config = dict(
    head_dim=128,
    qk_norm=True,
    bias='none',
    beta2=0.99,
    warmup_steps=278,
    dataset='wikipedia_en',
)
Each number is 128 + 32 x the weight over its row's rms, rounded and kept within 0 to 255. Layers, rows and columns count from 0. Numbers have three digits each. The size before them is the row's rms in percent of the matrix's.

# down: layer 4 MLP down (transposed), 704x256, rms 0.0562, rows 481-547, columns 0-63
# gate: layer 4 MLP gate, 704x256, rms 0.0881, rows 482-548, columns 0-63
# up: layer 4 MLP up, 704x256, rms 0.089, rows 482-547, columns 0-63
down481 105:128092133143141177191156123150178127148144086154128135161186084107115095087181154140177092151151199107125153129094124143144051163183120134145109114158110134114159096170146097103183156161129150
gate482 101:215117100136153153160192138103088123090075090132147124135096130166135115187174197176172123116109118153146124159175134122126139135208077114102137044161121098155098133094133083065131166150147105
up482 098:138123131137124108166149122075130128075159111136114121127172098091142145112212130116100099201128121151136080135153092134152071145140152082078175119136141080107188170078117139134139146067113189
down482 102:086131068149095159148144158136066118185085142182092169133134117163197098077150118161113160191167094167116131040129144129102133100160121137135141120167140167155166163113197145091178110119108102
gate483 097:133147121107142125116106118135102170094148163136120152135151201109059092136087138123142207113093101147111154125189160101143114149135093149090090079177074106130167163140138107104182117164146123
up483 103:126185109138128160092086175173125164080127163152108154172119089152125131139113155147068131136159110092160164166107093124127159151135134119185061162199108170124141082124100145163117147118194173
down483 102:128129060090063143142097127130113173097104167189132133130129158125105122137152160156121118175077132142144063144132197138136118102075188064161115108125097151135152157101105113151112137162057153
gate484 106:160160115181059135105108103145098035110127103165118123107064152094128176086139135088102150109134070115172125190168134137132115131119101139168117170137113139063130090110106165142145110108133133
up484 107:147152124152098173154122148145142085095098175192097129120123159148194156162133109079142126119121090153163129118189160088188098083127151125108123150169133087088183119152171142106072149102148144
down484 106:062143105196103174079104122097179121110148120159087176111103172120093141129106102101110114173208083159105154179162117164171110125145104141145154093141135105143120154105133140168123117127116106
gate485 096:135143094153118093162143144203095130115139136171096174156139127138102101118101215118164188151117158095073125147217114113106116150098160146137087132164077149143116133090133126163214096154140088
up485 098:136184136123142149144028137121108104154147121127110025132086129164105152133104195099086151078122158183118117199101097128088147193125150167109130136116147095137144123111102128127122140093134108
down485 098:105099133083109077103113156127114150135078126155196099107137154125112077160144117122162119097105128093073144088147128114133155116126079169141103151113153232140137149133055118105129130043149128
gate486 098:156129048162169108189111114131148116119142088146086129161109128173099150110107140130136190151139130168089123096140071143148169091144130126106160151162050131117144124160139157096120110150097104
up486 098:151178086169149101154088119144133179112138142170084175130125118123148167152129099165075156152116137116092143144175113149113125107105127104151100167188119073168142161172133136159122122170122133
down486 100:178220087091108107196099102125149146143149102067154139112130131137118106122161134190092187093077143147097101077115148065129207145140153076160130096177123127146095108157195116107173184131160139
gate487 107:127094143129188088157165123194103106080165092090068137130122111098104118124113129143092140128102095155121140158158144138145135111108093124097135110156110149086075100113119071140103155162111134
up487 108:156113118118097107135081150077114104107108136157056174131141125105151126113092153068122188122148031120150173137130137146131203142091073190141162134093112130156140138159140128108150108162078126
down487 097:105119094145110104132138196210066132149069143106134191123165170094180192110151103148093121161128123155084112101084112118190110157100118109128133118159107163069070102089115125074161102100112072
gate488 103:126130130214126140215113135138134075096149104138078181145087138121079144120145127127142238094090142191126109153124136101137090136090065202090099075148127153104147151118161122163144116129181119
up488 097:093137110126123132194112173143128144155108099124121125108114121177100166156116171202138099142161119140119136129024132167167105121112095162100094121135131129077208146135192156068104157121100110
down488 099:102160116098148098116107159099101147154131158145151118122187058089194149157112157083162126092114139093101136107161066118122096125120173088126140141087170169164130136089132111131128141163096152
gate489 097:135156168068081159148112099143139084075116131189101102132064151137104128105141124070126121074124145164150183111148169058146166102104101176079139145170100164089157162112121141103077091130105146
up489 092:196129130124102149117126100176140068103109130130122145118122137124127085173128127133104139087130175141115172103187116085097169109091159111130104138178087166172102136085119096147166110191141169
down489 090:105092127170087150108133096157088154140091175137092138172139158082105163169155148171143102136131162107160152144083094115144124158127172124146134135112087070085109103138132105153164138126097107
gate490 102:088109074143063156145137112109094128160126146081105121081086148150112180143170153177173146140117133128122140136085110120139112174149084125086113135117079152145160091138117133174161069131085118
up490 097:105057147119104142129102128052075120141102171126084130102103075142102135101178162105105114144151117153154127175105099123113109141114152104127179148133098129147089134122120131174202087159136058
down490 102:133088105137141108137169059131139196056092113133122056134129163142094164138145127138111124093076189078141122121087132098115148145121107169103146052116205136133126097152091113099149148081155157
gate491 096:144125112138102120149107106071136162143127127105134159085114127117095093072146169086125121126161108125125148131119075214175120154089143159053061179110139136184128128122118158107154134102132101
up491 092:144109124070127143085176155137150083134127107102069151123186153068144122096087143112123110141112100178149219109167150077150118140116109182107162103109101191138186138126110124058121094140166147
down491 097:105108076114127118116203103158078152124190084106134147181131156085111099148173156146152148129056154143129123104095129121147082107173082175130147114104112130066111089139097138152166170088150141
gate492 106:140154068103093126122151172146180143110156115095108136143152137200088142133207183140168184130072148160160158127152101130121156136135119150109131112125112131103119165080137108185185080160180140
up492 115:173113200121146166140153106123095098117086109127125132133104105126133123128138095098113096092132150094099096153193175129090125093078177147143129171146158134139151130119104143104107140098180154
down492 110:116148189069141140076166112122197112141132161098137096060096174121105138109080178143144084118136139123193158166117129138140133106129063164170119125170177040115120099146135142067148143154167111
gate493 108:117145106102132132164123097128151082145141096130128105109130212185068142095099177122187164118080102112121143130158149125127148133092110127100062086110112135134137103103136068114153056200091131
up493 107:103162158154111147089109164109100104142110118226139138125114068118173135180099162096098131169130057125146100132108106101103091131173110177106171145142146177177110159132144126108114141164132118
down493 107:151134114126187170107115138131188136116137152118117136082070118125097162084118124112113107130124085157183095129097156162131150151165133099128168111133096059175153108121136139150093101133157112
gate494 096:115134113184107131124145157135173144119129127072106100107120133161116206085116162111123179145123157151134220144149136165124168126164127132091088141164110072165170097164125083131168099103154101
up494 106:096101125139099160118131175077174142152080115097172073117081171146087176116126150079133144094117184098173156100103145100041120136132127150099111139104104102122143134143132093171154100124100068
down494 106:149150141123134106156164183100140075188135161120187107128113117055120175125137149077123180133138152131128121142106121090111093160175139162127097144122120095139158127133145169103156148148070176
gate495 099:197114117095116147147091134155175155121113068069153168054112146141143191078188102140157158125085114144150180169133136139107120104141146157124150094167138116114151151170154071139157148178154107
up495 102:128160132194069154108090128150090062083132108139108124125124090118129085189140153109127098131189127130135102124133183147102073122122061133122121129070132143088156156145146180083131132090157184
down495 105:139113137140107187177102102142135171087070187123119105157148156084154138092103142140162093086134149153148122192137150101130103078139121133101175083125115107118151144154123163124158079199119194
gate496 095:160093111056109114132184102153134126049118129133079121116136125159103104102087145193183160168154146143157186123208119150158092142097074201086117123147117111064102109139134124129147104112156187
up496 104:146075152056137105159155160136159140093154109171074140150174118068133107076104098124136152111127195101142120096087111196167110165153131151143149127104145116086134097077126162140078126111145158
down496 097:121129160078145154183158148168155129121136078121066074178126136176147105169111092154163058098143165160090112112118128179117096074154144088097165077123113096048206104064130130106125081069170155
gate497 101:204144106094161112120143120133112127110169081104128152173145130139096136144095093131114169102139133110164194122125145139113165102098107132119097127115073087118179148192141085159139139181179140
up497 098:076182162181116154168098144182087112105065132156135125123073126148167063133177100155149090150162130151092116136151133146157090109103102132152089102115086142050053178137119090107122092049108127
down497 089:124122149167148117183146064117133125103222079150160115149165075127110109115000120127093157158164128097117091095111120162094124117105130116060101101127170104173126114181249147127120177152143194
gate498 101:064151111094093113156104139088137122127141150153093112099116180203093208110115122143149092137129039108135178097118129115108170169161136134125157126168056100105188084135128147161133087174175127
up498 094:078101105132149119169107168108096100059121110062070142101150149184113122149144116131103181106121157108088150113126128112138166115133163171160087063158138101185144166143100185113174184153120145
down498 091:144077100139106124093066096121138154044144136151112123108142204111176158098110142140123156134085131177127156131181176203178131149081090106121165101233132132169153098131133156142124143087149154
gate499 099:154148099126088103073162087061173104072092139157102133124113149094125189121152099115095129080115158119109122121166097125122173075154181175103146136202131095133173137117183139188123095088081167
up499 093:147116121130094130142094101160178114198091134156142183127177090145120143152191152130184136146153122108111138112138056131127102083142168146119035129138126072140127105134150140149166110139103149
down499 101:123156141165133161047170098117177134089100150135165142131089191110115086127145145113127084044090116081094148156172166227130112132133146135183180101185154159159160149149066111113087121153204139
gate500 093:163108102101205126130143189098152093150077056175077150084125147148140148122121134104119163170176141134150192142126136078149150200152142180097139133179123128161147107167127113096153106125128120
up500 097:083111165119119081095097132140108092131128135127159134105177116158097136152099124129130080176134100117095182111226168133179139065091110201132158132091157101153120130053125122147087155110172136
down500 094:148095171136128106132090148092112124071157076146124121172118124127132151094101100165139135196133147148125118185133143154172140118104097129129098102072105135096114147139183140114122107131105109
gate501 108:117089123103146125131085134154094130090154119129103140128167123116115139139134129172137224118115102133138138104144183143139158107093119212170139066126140105141145115185168139163120123147138159
up501 112:110123107144087177191075137189121125155159134091103111166109166152131106145136151071138153109149082153145186091109068127111132125125037120134102102099139158114116127097107053127141141099061164
down501 112:201200101111114087144160167120135158150146144132159112090130084155130104147102117131110140132130132127175154173190136107144146157065139138171150117130143108107160134120101186088112089114130146
gate502 099:099135093108127134108183136082109161140144114165122125063134150048138099154141160157110117119103134089118126126087126126162115183085138162105148141127177112099126098111137121142099057122129133
up502 097:142127117147125064164099171132083125192130160026130111111114150142159112112132134153150149090141162105116150153119175098089149096132101184111109121158131120093132074132108134135119110101167149
down502 101:182104165146150084097021138109117170060140158168080158154172127134156114140112070126157179145136086175150179114164141074133104137109143104119161117136163145097174104061106125138120127152161099
gate503 106:144126143120135116137131173132123072108133153176132127097085160147121118111144151128126128177095145157112150161130143109191155098195132155132111113106112108136120095149170080194132093158107178
up503 118:128127140113140112148127131103119111160115140082146122122161133165131119137102168105121163138148072175154085106152126121138132142098099174157141090188129178107140136115175149097159117169127076
down503 110:126125129118158078150079112062114146138119137089162142083133166170120100153051135170118142098180112126178173091159103146160110146071125148097145161159155095081091135128161071092150120117146103
gate504 102:128112072116068172140149156114174101110187158110078122093113150138139125108174128109148138079142137200195243157192099110115100132117131134103062072121135117062146125143119125085140096134112102
up504 104:070102072126128191145122098121143128122169153104095160194122191128095099164155129115084132130135167096111192106158088114094127142139120106099121074139138126115144168120115114112161143168118187
down504 102:089156124166129097104120155116080228119110090186121133149186109109107107121146172081097138172127182115107076117208071126136105159136100137175109114128140160167108129135137129138149194052101178
gate505 097:129124123127127133140131154129077122108176106136130121093140116128117151073126114130150213172120128145155131135124113145081143144093151146087131082139107129141125172122118123165122115170151179
up505 091:116128137113074115085104107159159082105116124123156136156111130160170160199162128174139127092142114152121143125168143130118135126139087148114118112153122152125187162141180120144150088103112104
down505 097:175162171157114094163137160186069133137135093105104113119125168167060130099121147167117109097165096119143154154125143178136093108145131167157063163147075110170144149152120096127128118162166076
gate506 100:104095129108140098160098130145103140127120139144131142133133075107124139037110161156115151113130108186142133146108167138165086124168147143105147121161103138138108110119157157169134094101100161
up506 099:140137150096109099119091140180082072086151115121140110138130069159151103130102122130103101077128138141161148111140147107128165119056088081126203093082160165201148134093112124094103096160136140
down506 096:091110103122108122150153137141156067165126152096084093122080111170156141166095094102127137127141137072156135103087104182151161156118164099078106132077120087106163116184145131188175161081091201
gate507 101:137098102170085124185102119124170096084157141138115177124089134098138111195184132189159173146127111136128136163111134152084107124082118087154146132112116108043109176113200094190177108165114125
up507 103:164099120123102142140127099077129077149068136150135104133113107154178196207109142122156109116116078046147158138143137112048149129135119114085121146108146165144157123157126123065120082124120177
down507 109:145132171097191120125111151123095127124154153151134108187179103157151170104100140170116110137178157112172153091105075150148087188137141165109165083116130119123166162128120180138110132187100130
gate508 099:137129145062059192106154136136106171133058119158084103091041152164122076057121149047168090074124049145183231092104166127116157143085124157155182180129069132115127092155123141170098141138170162
up508 093:087135169108131134150122140200152120152090129109113152117167115079119137159102192104135143165147176054148109111126121157141096159128127123118062137122163133129162134154143120139163137118099109
down508 090:156122126161154130131129085120148132125163097137203132165120123122095131130089133123126171135215094126110134104100167136171150124108125126061111117123158132172105132148222170073154159140141137
gate509 105:101154086111171128172140120169177101121122096169062114109131176124121137084118179066131134147118137105145179117130113119114098137102145179120150073172121087112145171140132074107129092109112150
up509 101:055088156147086104142078216109043148093129076141128140102134165170141150108118107117110134101109168076127095126127112188114172142081171118145115149154103208128141119099139182107167097175145080
down509 105:101058119086156113107125124133149131142085067107133151147076135187150198098190080168092186088126150093078146144178162148167135138136127102113112061130174105124060120139217097172112111154143119
gate510 098:161075140149096126141155079135131088116116111105080145110112137085114142087161148198134171189114106122192134175094073172091078101135186136066116102119108105131200097111168138091148187117146130
up510 097:124156141118146170131080104139105109144127142102094125141148179122161111140092162129160136119109159080117129123115116178175146144118051068117123117147127065098149096116081093085082126149179087
down510 098:147142087134125104134093110106101136137092138172149147077134158161144142133094119110139127203109100154158166111161086138143080171145159064150085076166124079161135157124200160033129110141133135
gate511 097:135121121092106140127146137176086179102151133129114142080134110115148067119152157142135168138072108118182143135117122176144178155134127135138132115166121089115124050099165125139128130150180108
up511 097:158164140085079156193134137132157124121115098153083148114081109164149145165159157158142173121145106181108160086117140230148180107153109131100101105117139086058062180164136097101070141168114124
down511 103:148103103187141132089089146122126118151140092155116117141115100168123109097188151142090133130112104140167078124137128084130086119076146083150155110120176131119175079113122146134143124166161143
gate512 108:111134131110080126087035149140138148136081098108159154090108183117136155093138160135092128132124146161140186124241119163111151134162182160116131101141099120136110136148141065142183132109123122
up512 107:081129153187170126151144153165096159140113155087137137105208134184125126111152157124128132110090172133102119156133150122141178136165122087130090115125135122129115126132134123151147201148108068
down512 110:115147164146076132090140102154109069133110114173071144124116116109117140210152150140095113081132166143088118146100110063084136132175123185128160175109126187119194106149094088124119126162109122
gate513 103:147132114150130105118122103131122122133086084102129106094109126141119111133185157068120164192057079160198118105099100195205114046118119114102127102147152125109090149107147159086182081113135121
up513 096:131067090185112190021129086113113138139088116133090136087088104116137134146194105153102088105140138176134142058149112063169100122126175127128087143147104135111177090098099076116155084134166150
down513 100:163126099110125147103119119150126115091184155093111184128138134070179125149133118128108122096134162078223073127106158095161123094148207096164178177113074133174152115187117108151051124123084124
gate514 096:095111137141140092092130146088113080113156133113131098173149129165117084118110135069104096092171057149127148140099153156149103077076071135126143149073132188119118090169110152169106133167221171
up514 089:130091112124104090061096121117115092164169118150134094127128142141124156125057119072108096147151055128115131182090130122098149094077067127139104157112124154143146098180132163186112084172159146
down514 080:136140050104128111148134147167140118164094146107067116092151154111109148144213136157140120138096188154167131177136094074132149168151141166192122112167105152088129127070006112122129118077132101
gate515 102:149126076083078132150134178141116164088120141121140114111069144181113150102155165101164187085147113152193100102166111175151150106139107068155115143185125144069132154150074138111151017136136121
up515 110:126131126104147162102129119176139112113163183143160177164087120194157119146098124126158149146177152133123125108154124141143126144059115136125104194122113174115109160113114092146144149086166096
down515 107:096086068143140162125142136187149144129075128062141176071115099132145134135054171152171127130168130099113041091115113120122130092123135114143091152101144153123036104176110062190101160134131132
gate516 113:109112080092122128172120129159118036100153040136112124092118136110123101126133218151150185094130109156139167120120112214181115138160150176106131092114142105090132153217113089124129114111130095
up516 107:139117128132182172131062149077162130158140103090120075111105130126143082125104148107138149116152159128129124091081143172161157158174115150137121173084144176143099130181077127145169110106126093
down516 107:103154103087135184121115072061127125118204129096142087155140126140131088149158159123097120165184106125140086109109077112111150150121154156154124116126112095109179082109101049184154147109148143
gate517 102:129163132145151129141123157097166115091137127101043118109147106097095127072126140091159127104108131126158126150152072159129117105156228120100113117090037131106181112151157120103135107186153111
up517 099:144083153142122162073166129140159042161144163119092093123119125105108223149108133178133119160096120126133137154094144137114072105093101135086100091107216086053189104116177135133084179156155115
down517 103:108177159118086098178136094141085133136160153185146102110179154136130139101100122128164127098120142070155105089121095181182137217169150173136148165149120102069130143147118112129118081110102098
gate518 104:152106069035135159115091132181148160113128126164119168094053168186171130132135176148152112096131135154126173130167116175084140151170135131099108141155125118139143156109129103054180098111081112
up518 105:162173201235162145117083151130120101165142031149141132122087134144076088154131116080116146124065099121126123154104061123205108112121157061162094113161105149103121146164117118074131112135115067
down518 103:106184122187045141134179127123185183111181079132102181137129091100120095079160164158124157150111096130130118118123134134127115108163200093063090181115160090155118086054157108128125144134117088
gate519 097:164110144090173179130091160092079095112095087155087144091140143146161076015108124061119181196110096161150158199076175200119094096089083165097116122096114153103147096187150191163132131216118149
up519 100:141110162114103090124114087083076154161108086139101133122174150139134199155144071138138130168147082127176056122118117120178068151196131100114086206173176144112173110181158133119069127127071129
down519 102:149145104170140088163116114175096133114148120120140111109126124142086089221126121100133133186085138137113125125126178115136128075150131108094127105207138149102112107093155169135108080168147148
gate520 101:115140120091103160147161191111189104157078153124095093069095123075140133096168184069173107182127114089129129146186123089115167034098084130118098102139120117142183145115108136172086143132140139
up520 095:132165113164145049133066146144117171116118131144154113101144061144078093109138142142058142098142126125126113167115179129162165084088143209129134121151149099140177111189137142081111159087117082
down520 096:111062061108170171114157124120164114115100164107116116127072158083141120134131141116166078122078149140096142173139161181116139057132081137072154101121124131123028104108098102173089120106084156
gate521 095:129126099142118107135060087099142111114153111096109146111130142114095174097129070114137155107084108175159155149162156160109118127137082200116104120134089095126145175153151168100121139163147089
up521 100:142106133149161101170109119142101080093124152131117162126211094077155151101115080114139147119091082168168128151164165150163067135126104198140118171079052098095160119168176141050116140126154116
down521 098:208114163090131072166160243090114157179098154129127142113150107088106121147156119128128127129083116125166128135090128037144127123105195087180182145102118176105081083123085177083104185133083111
gate522 101:132120086121089130134103096079153057186151100097118145129050138130151145109125126163171162157119137148130155181091150128121135117144140107125156069124138139062107093178157112115159163194110136
up522 107:176113110136185137097144132115097207130186132218100134134087134120109083131107128209123158150173109191114091150140142150136102116059109101161144116146112125170131154129113115162102121095188093
down522 109:156163155120076117135087116108161151088134096139126128117150112098067121122155143099137166118110136068113088176126149102161143136089076104204131100167112126126152189174109086087117141089132150
gate523 098:124128115126057221140068127133110105148056133148110105102142101096179146088138124106126149096166084116155128198187161155102137132139117143073110145194086172133127062084136138096142138101134104
up523 098:180146112103054087178085206084122127118133154093125129129144120105140076133132129114104145067133092113119166144066047139093173090161156150125097120193123135155133137088132114116104085132098156
down523 101:177155102153145124109176119182161150117155142096146093093141135104095157120049148094136121157108133102091152074125120152134104158182146171140103090141156134121133086126128151139174116159171150
gate524 101:107155120152076115122116156139128115109124149153142125113115113102121198113128216135115129148074126131171134121178125217128089118122133173145155138137103135116137105089162140163191027141108157
up524 097:189147082131162167123112037116147148108134124124110109171126154136121052161174165095092091150140168177150147186134083067076161094158151089104142149135191116157103115093088094085143174150093149
down524 101:150132113055182165078154132115145172126104125134166187076175190119122165198143123149096141102131155122144152146196107118089172082116081110145090156090121142123153149113161109127169082181091103
gate525 100:085148065150067157084128133155169129131069141123140104098122168125070111165129165126165149170149146160137153134149131102071169132069140117097089125141094114155144106114154084144142121114152147
up525 100:048143196121126136138068118147096151136112172093166095111093168133135150137117095111143161116151131116150084106173151104117140174083105200145089119110142192151111176081102114155199111110142094
down525 099:121142099121070158101139097097128151159091165149181034100157121125177169127123076114109150153147094094099065115080142118139170119134145143110095116108113132150073113133086126102111136077094129
gate526 098:115134136093098181163156095105142066109145060120147115103164136131124176160128171125118190136062124130152150161101111128091173126108091181141148090082118154170123106140169091052184108135144118
up526 097:114131186082096224140122146166089052166183130123148139127143096183165117107133139046116152140130123165112144126122105084116139126133107110173119127123141122175127102114149141139124116130097104
down526 101:166138100145151081135119143168102138105059163203122096152109125127138115163138062106154103128182128150090138067125192091165145103163154133179188154119159139110106140105069133150149144086126194
gate527 102:075127152129127136183138125123080090139130073159086174087111116035097126122142215139108182134107163149157077147135113148117121122138169174140130115134103121069146146100134109197187127157133125
up527 099:173161134174148129083102128153123179094124145101089113159190047168114140059101144099079117151157146143133143119171183170111141111103179166118133147094115138141082104136101124101095116147132120
down527 099:127140137160064130136104159116143173176108132106140152127138152121108097170175121138121199084115098121158113128189123114118105152186095170133135164117166158152159144132128176184163112106143183
gate528 102:115172080078068157195151153166083151042171086168121114103092166127126155166140184157102120131113163113127147144132129181093091112137097133093124144118124110067120109121193121139164085122128146
up528 108:123132144134119115167089107089138140143124113138144137143095081146061168136133170137101114131136159120092140093131193168119093197158150082095098101098222142163085167151095122129165128121195172
down528 107:128151103158114161075177142147174130119125138129136094121130166112141164115170129068140145151175098089169112102090097139159115157093107150086196118149119112164167100159147088086098125068093110
gate529 107:105127094070122101122078131119102097165158104133083136135135085162097201161148135128138136136165073158152236107181138127154103092169117131126119093166130159119120130155124104120125112105160172
up529 104:111102159148193139105082108150157103149118127083155116153122147129078176109111176149137160165132125144088120129145053146218150131132162111105097129124110132146128154152122134131067109148142119
down529 104:068116115139145139165113113134122190143137115104227140156114159113149119110106111175070088136061176109165126128131116102143099081107110139161121112088109097116119111180170101154140169148116143
gate530 092:135151113152104093159148143140142128105078106093121163076105132105068099142148165190137114052144139128141129116072112156157100125120160156167098108171099148157096107160088070111068083132086088
up530 093:110118168169164163067087117124138118163098150134144093166096126135141202113162114075127108156107062103145122139180097109129149142158095102097157146155137147165129125147163104158112164128130121
down530 091:156112111107156101144117111116177126119108150065147100104120148177163122126114098185109196100106131150155091098092082148192186115124146142182118129147153114114159149159136147089138142145082132
gate531 103:121116117107153165097121153097148094076133096103123168139153161096134100121089159083107155100133109144190116163121158192157149106089119149124113118170119112158140140163117167126127170189130135
up531 099:077140140196130132124211148154126098106166102070129135144126141097112142084134106123175158128105131129184138121168129130186146120129150119111159154126093157134071089141105110099126137088170137
down531 103:150132181178141106148081134157136094149122144194180122116171169130128123158111038096144117126147133106168163123131164135183168159132094162134110154098105126069088156134132091073141141128136125
gate532 099:101133135138095156096137107152161102124132087138101163073127131156124151095115176138174162188134140083087132091158135147125180147144074180083118118165101166120107182130085118098118093161135119
up532 098:110083114147165084108154160179107152115124154203135128173102103134161129144133140188135101139126197139069125144071113028181142142188094118084104138172034196075065104153151122110129076113083082
down532 099:101161157065126179114113131174097185194088118148112158087080117139089160121144075114140123138072140103105174164149194184134197101160106139062145167132141095132093092157143146142145163088083107
gate533 121:145100064128159114136169160152111142115116121143103154147114115206146135109147196145151133140104129132128145091163129106131130156140110176104129112144078092119075087125179038168209142122128077
up533 204:163174108109084137152095138128178112092126077148095084071120179127061096124139104095138189091117090132165177145166131150148161079097128129130195088143151092130158164152114138134075095161158193
down533 093:132122109148129123101126092123095142153118112125194143108119080107071094143147135159079127117108145100119124145154102085134114117133128151147096186073163173103100118111023117146140128154090106
gate534 105:099109074094091153124183177148137072131115148106069123106030153119098115144195132142142100124120112125145125137110096082087112104126191131162109113117137124095103179118151069124128076081095171
up534 098:044123120163140099224127181194128160134045119144104106119147120118124074135158134164122118088146122118117157126068134144152092111083148124137140148133135143135131154143151076091078076121114110
down534 102:154160165123158076115089099128150162147151092165103143114125148107151181142117116123144113140075108088107109101145202155133149118083115072186068142139091119164103145132102139084181095126088122
gate535 099:182147109079121160122095172101148167123103100086116105081113146110128146178092140108139152099138126173123146160121116091082114177063090099112138101132112147148122120117135128116175101132107111
up535 096:127127184086082131121101163183139141101072153127107075162188110137133160089110103109135121134153106195136084099126139176172158142113162172121114181083145151142154116130142117048134143141100173
down535 094:076166134212175172092173127134092124142112139096105067150090209096074100159154125109074103126107159118104088153123111158112139206149175113121168144103170192185147127155114134159119116115105118
gate536 097:086160145060117181134204115067159110130103106168148132103153150087131153071110151173154107164104111145150154121146171111089154133160116136101143133115111104146140144205168170171134167136107085
up536 094:175102102123143164088140104069158080129082159117152132076127168156128158131105125142170031065072119177154135157130161073086145080098126085135089061093103098113080129121108153064102138107082139
down536 097:157142070146117127147030170127106170121123142173103127106155102230104127210126112118169119117102055152145113109061146138108145144126139060103105122091076144120100168125086086116109082177143132
gate537 094:211114126114097088142101097202116112134044124043108177119082169111105139165136106138199147091142103166116158090132121152101168098154120107154051187146073155157140152120170158111147153135106113
up537 093:130121112180151085173120153165166140129127098054101041152151135177105194109138104158194151142135122154154115153075073151171137133180105128094055218097121115124140081098110144100158137136151169
down537 096:117156155097135134138141142084115098078169137167110100123023138105107115099194134118131140088123179108150076163124113105135091161156088114188128131108160096137170138148157108168123182146134070
gate538 099:169142080155105122099151142155144141100078125107094188084150129157054119099111159195142134129105103163160138160167130171049117110098154157125062114181119100117118130150147085109099134134140080
up538 097:141167107131123128174109111161121145113123117135125151152150142194098109098107138129102164159152085151150162137136124199027162170089114171131140099168153133174112145152093095103115155093151122
down538 100:119141135124177106109126129094165133148137088117142156183190117158131173084200119135164118164094108103101064115100028100170111196113123124156164167089129119150153116105085168135109116118117164
gate539 103:081168047140135115144154156121215126131102075096127132098123214095082170127143164140143133113115151118176143156167130135124151170115112146083124162128117111156121110115134124153138085122141131
up539 108:158139162117118109110149139128073131112158156208140121122156086098145088114125131151089139074100035125125145164108171078096138088122174090135177134111165148159104103110099124121068114101128149
down539 113:131215152140065056144113084168126126112170166142060097073103094116108117120117106189124088134151119049095107098132145197114173139167138075111142159154158139141111114109090139148130140065140110
gate540 097:105101108097092142114172107158096135093146083061110149133133186142084129174190195168169141136103157091160117113124090113122134131151150171073176085110134089125068206118123093118154100203119127
up540 101:180124073080158193155077150130115109150132092091100087162136150129125112115090166105143180123130129102203140110085118104177066147087107086146171113060152119144081159144130099117090151156056092
down540 104:124163158101093130158114116104162079130105144114114099145182130129149146161152146053094100112162141113091123111102104137143128130125142136136104105142072144092140101119138134143075124115166064
gate541 096:126096156133118197199199105086194122122083105117070123094082139079086142132161198125189137171130191076131102131125093138089160103111136113031120156125063119127105148140155159057086141133151148
up541 101:154139121145075191150145098109099111043169127123140201119138099068160133096132095128107164122092135118163161090153136094119084087059173144173106095170125087092166123141168082147134157128097082
down541 101:171095176095125115107197161153116155137118181096056073142135112089138170143143153145175100073158115125094124125079122099122176154120118124088152142100129127097125095073106056159185111131088106
gate542 099:099129117115122093148166110187132071139114084121139255130085160158101152135155161172133086099114176094170178127192077223122104114128125149100154109145105122146106173129133109081115120196170105
up542 099:219188101121102184071132146097125153116123119203130117113117098096170110136110152110152133159176081154118142097128168076111140121161124083152095114146098204183100121091126126156126134113105169
down542 099:082089126145132106128108116067073095101169097137165137131066166104143118162124101102161115140152143135130151137162143153184162118142068156139129149098073108097139113158116152144143068152135166
gate543 094:044124156178103145108130178176106152110155082113129144084067114090090100123149119109147079112121104114072151131197123091094094148121104174094132129145147098115131106118055083113135074094165145
up543 090:169093119064080086128182100100078100137122182091132136108133154122153162105151101092103093132137167111179085106089140126123076116143153141143147148085156118084193127073171186079137144175113159
down543 086:114067171174116218126174139122117088107101145065109139127119120162108123127147099146134125144194092134105136140114101149103136105140103120123157110160090099115141113123122100183094163072074120
gate544 098:141133074067115102101154175112129094124068095126121116100148111121097187121130130190197114177146095162166113155098130165134073136187141131088096114122117090140125108168163150155176119145157085
up544 100:114098108080173066162145146147120098163124106113130112133187120186135204133138158139157087163131154079152110120074136188166139167078109131122060178112161116108174089149147142108139122174125118
down544 102:108159146153169115118128115125138091054089147151133183145137103136112103184138090119090155140124142083086132126105123065075106182151127107105155131132142160130138112152168150143096108154107183
gate545 100:143091110129091153129111077093186114104077128144075083031164144095178126162181102139141148129137076133146130150143096133107167102156119188113077081147077121138118151170177151171127110168078138
up545 104:155136094099120094140128112106145107101153138170083130164119115127088107162137091120112126073169185114122153178110124121127159099148161128136102049124148101114171144191122120141063057166076157
down545 103:142115158142180151114144105114112160111119172135107150137136140089082059156120138164124078114138126138093149148126193176124148112134136093150186131093154136093109104118053098118091121112181138
gate546 100:125104125175095130134101089121105135123119094155124158142107171118116131147132131192154196138086104166125134125151157108146113140136155136074177165126098172115117114161203193133096087136117122
up546 099:062131119158191117137104104120089212147151094069100101133150117127156135141119153077168112147134126136125144065152081058146118114107176082116136066125109109145103135076091078102148114136123146
down546 101:131158159125146144124165124167099136125070148102131153105083150083164117108121103134088180159134087141135082104107062143141097111168119145160156138047110074123171117119107157172044166169128074
gate547 105:125137115152108131198081151092099131089183110125093171100116168149100140145140215129127149149086141152156135173136081180175103088132088116107092185144149103091208136180168140139150125136094101
up547 106:150187130134161154196124134105076107186114114109072121127128180108104174151054164152130138133074121171106166121078152127070128146098095091079058127172188177159139143123146112104091140095167146
down547 106:143158165086160078132110118119069106100062188203127140103130150123077108149127073050081139152116129118101144121133075156187111145122122158136158153089118133136080147119121067077142067119168172
gate548 095:082124104159099231147146136112085081124109092109145071113151136144120139144155186144124148087130154122119113111100141102146184154087114120038145126127148155114192122093152105124133083106093128